From a checkpoint of a small transformer trained on Wikipedia.
Size: 21 layers, width 128, 8 heads of 32, vocabulary 1024, 5.83M parameters.
Architecture: RMSNorm before each block, learned positions, no biases in attention or MLP, normalized queries and keys, capped logits.
Training: a variant of Muon for these matrices, 286M tokens, 8725 steps.
Each number is 500 + 25 x the weight over its row's rms, rounded and kept within 0 to 999. Layers, rows and columns count from 0. Numbers have three digits each. The size before them is the row's rms in percent of the matrix's.

# layer 5 attention value, 256x128, rms 0.294, rows 36-57, columns 0-63
091:489486488518524511454508501452515511512502508545520472504441516518492506484462434460475484512482542485500544480446497474462484467524479503479526486484495528516471492442480490513499514530519503
102:510474476499493519476569484472490501495441488483497480496498510502488560528492472503533501518518482518516548528504488475508535446511520494480492491458500537462488478503471481512519462536534562
093:502517470490427511529499514482462510511494532489523504522533518515508474459530491512520507498467455501501478534513495513479444521502468519495489460507494484482494544500515473461515529507520512
097:506492531519512494479499508497498490481450499452566507491557507558471472480498514501477444507503462492444461532496490503501456508471505521509486492521481469518499492485501490485501483491494504
100:480498481452519521530501491531526495518483446498479528459583474471543517533491471499440490479479436479479494502501528501462511520502529482487508525524520489521450449495531491489513545501497488
115:487500467512498524500482526451483487462547455436503541490464504458535492491512546551507480469495490475509481512511507471455479518517455437499509470480538485466517506494521483493482515505482481
103:476507472483533521522558482521505491509451492510521512508487518499521520542515439555503515527509490487532489459464516539476505491494489515534511496515520453532497498485498446471505490495527547
114:496502477497493447512457536504522495464482517515506497523453516505486491502488506449470496484443488511499473547472545548458483512452485517506486519510502502510452499495503495514489513528488480
108:507532486521529540485508498505516551435458464515520477520534492500488515485458549505488465499489506500513515493475510490487517463475529498493507496513463489470548494462510513496467528506525501
099:533476515502483489518484471495508540496545485501505498456465508506494452515486530504533494486495484511487504523462482501507501460495541502513482454493476523491532496456485570472488547459542501
094:544493548495525490444500526449465493500510510496525521539435521483520457524468505502549478471484523501511496510488497473491521459511530490533534495497459524455478490498473462519536470486509513
109:527537480520503554493478492492524481538519485501458497475522482472505497483505527520501512468484472526531463497510488504471512507497491534514508484500493468531516486467525518479497508481508491
109:475493499580498522507475512533511459498488480486486487469518499505491515508462469471467511474474479527506483547507498467518508461526490461483516507437513511515536499480457490489482481471513512
106:535469526508560540468492543485497514478461484514505510487484530479532531499425463472470523470482504499487461463532507478542503469481485512495510542462498483539520492498511548491512499463509520
106:464495487503469465482520449476514519525522511502499525471449474523514473463550509454506508522479486506505474507471494525530535519495460489479457531484504537511507507499516522481508505473500495
090:518476519506556495479546491464539481527497484534492509494486491504480507506527496467534498503517491492474516509515507488536543491492499517508503519479513504464501482489532472493518524463515516
112:515463489468415479525439492506480502504539531477542469470509497509531486497493500514469483484469503502469507472525523556450502554484531516537487514500500517485506494482493501487506483475531490
096:476517494541474460499440493469487491474498515526498520505480480546489496495481535476531523480445532496480451573512515534473475539508477478484499512442528526491539514532503505528485486522497517
099:500473553486499512470518459525533495508490474509528532495468489534516511488516492464521508504472485505472457488543491507494482490477520503431489508480518513500572496494511490489499558474506528
093:467509528487517468512545520491524484551528532528528512470502495500506468509534525448472482497459467506543482535480517468528515493492501471485510508527461531504463529461532486459527507491481499
107:533541474492476510481471500425492460512503522482531478531495495474525476471513559496524503485513490474530486504479501464495470552492468482490480465491511477521486491448513517493493491477482474
086:496497481484513482498484443482496504511512471540503493475534495475520486497445499520506501479509470469525504531505526502474546495521530525489515529530489443473524517492526484528486487501517496
# layer 5 attention output (transposed), 256x128, rms 0.251, rows 36-56, columns 0-63
095:549478494498491475512454491508541493486499494501504545522532463485521489530538509551507484480541491465509484543537522532506511520497502494477474537501487482496547517536492538502485468495502491
106:484496502522477494518468479525523473505541528523533530501478486494488500525490511518473446492475491478483502482500566535481470569493469524518452482501497470512527464484472523483495507494492449
102:506455512464547492482488529550512463482489479509461517492492482495477533518475493495485497502505537506491491514456518459517533510493498515518471474473493531508514467472467557512509464517510513
099:500503482440526513491508551514492500491499492521436491545487460481545538466455469456519532514505536539532505451473482460488524516555495477530506526504493508507483524520458516479486547509477520
104:479506515531480500486502528473471521513526511518535493536444529524456489476484553520551516521524529501538504513498529505552492466502469529492495509475469535496525519501483463496475481496510489
119:496531504527510501525502488550494529531474491565502472469512504534480480495511485460509565522446480501509497514492491513529511533492575536533492505516467513522509477475464481517501497505508539
110:463486533508471472499469472507503492511507517492508481460484470494458500480465554459552480483466470504503534520511501517501464509515507486477484542503514535448496455489501545520456485536487450
122:539471524504496510475556506490503490514523449495457492494530453513510528494518488540509507510536496489513520475494479515552487478531541500518512475503489475472542515508527525469526459487509526
108:499487479436516448500490489491497471561530503512496528491488484498495507512508454500519488501510499486493470510514486496517470533552457477531472523475523492517478527533483483474500517499460524
104:483497485498541505477504514501490486527476502498511513510515504476538482519527472529439507507488528501505512465521462482504537545524456510498518560514522464494476511538542485527508459537446532
097:484514497519495526563482486543510528492495472524472498466525455497548530518574495498459505556538458481495534491541499498505508545501486513473472513498483483546506496502504528491487468502482474
109:462495511486545448538520537515467558501485522483525516511470523495469535504535490475464505511515530452446521534496526500529530516504510478491505452452486529500492501469468490511493509519471492
115:487516467445511445485527489450534540497490501492546510533485507498509469484514486537511494539508519488534498476501457517493514527466509487500529493523528477473483518490481513461514534491495496
108:413496487442478458520485464511499511512530496499480473507476496498477492541526539523503494520530516520499525500493484510488493484514537491527522495485548471510489516505508450492500511511481443
112:517494528526537512519503542483465521498488513465493461495551511485475493494453494551487507464509524499534507459496489479509467486516521500495558439529528500477511489491491481510549482513513490
092:486540492517419503504468531515452534459508507499495507502506482491506529493506507510456464496513498469532499486503504507502498531494518477461490465486456510554466516484487481491501485489483472
117:516529514538549543471519525508501493494468492517446557511506491506477535516522494498516548525534520489520510500495497443531531464479481495485523500513506495520489504492525512532518480554476490
102:532495526478529524516551494491474505512507498496481510509502521476498528496527453548475501515536496493501468477481500485511503496451537507529536476558496472490480490481450487467566526463518501
113:490513447514495496495514551473449521521505503501470491502534498480452488491452501551499479468518544476543500486459500475523493535519500493505542490534505453494454534520487484497526489484509484
096:511468487505483507471474522505490528446465455475453488492498509506495511461486522530520483509544523490509507489524533537525500519532505534467501481491502533496508471501492494532486488496519508
111:538471514488561536530493475542491546479498480515468539526531505511478531486502476484463511520520520502494486530505509531505504505501514510496492513470469551503506531547479476508501513497542529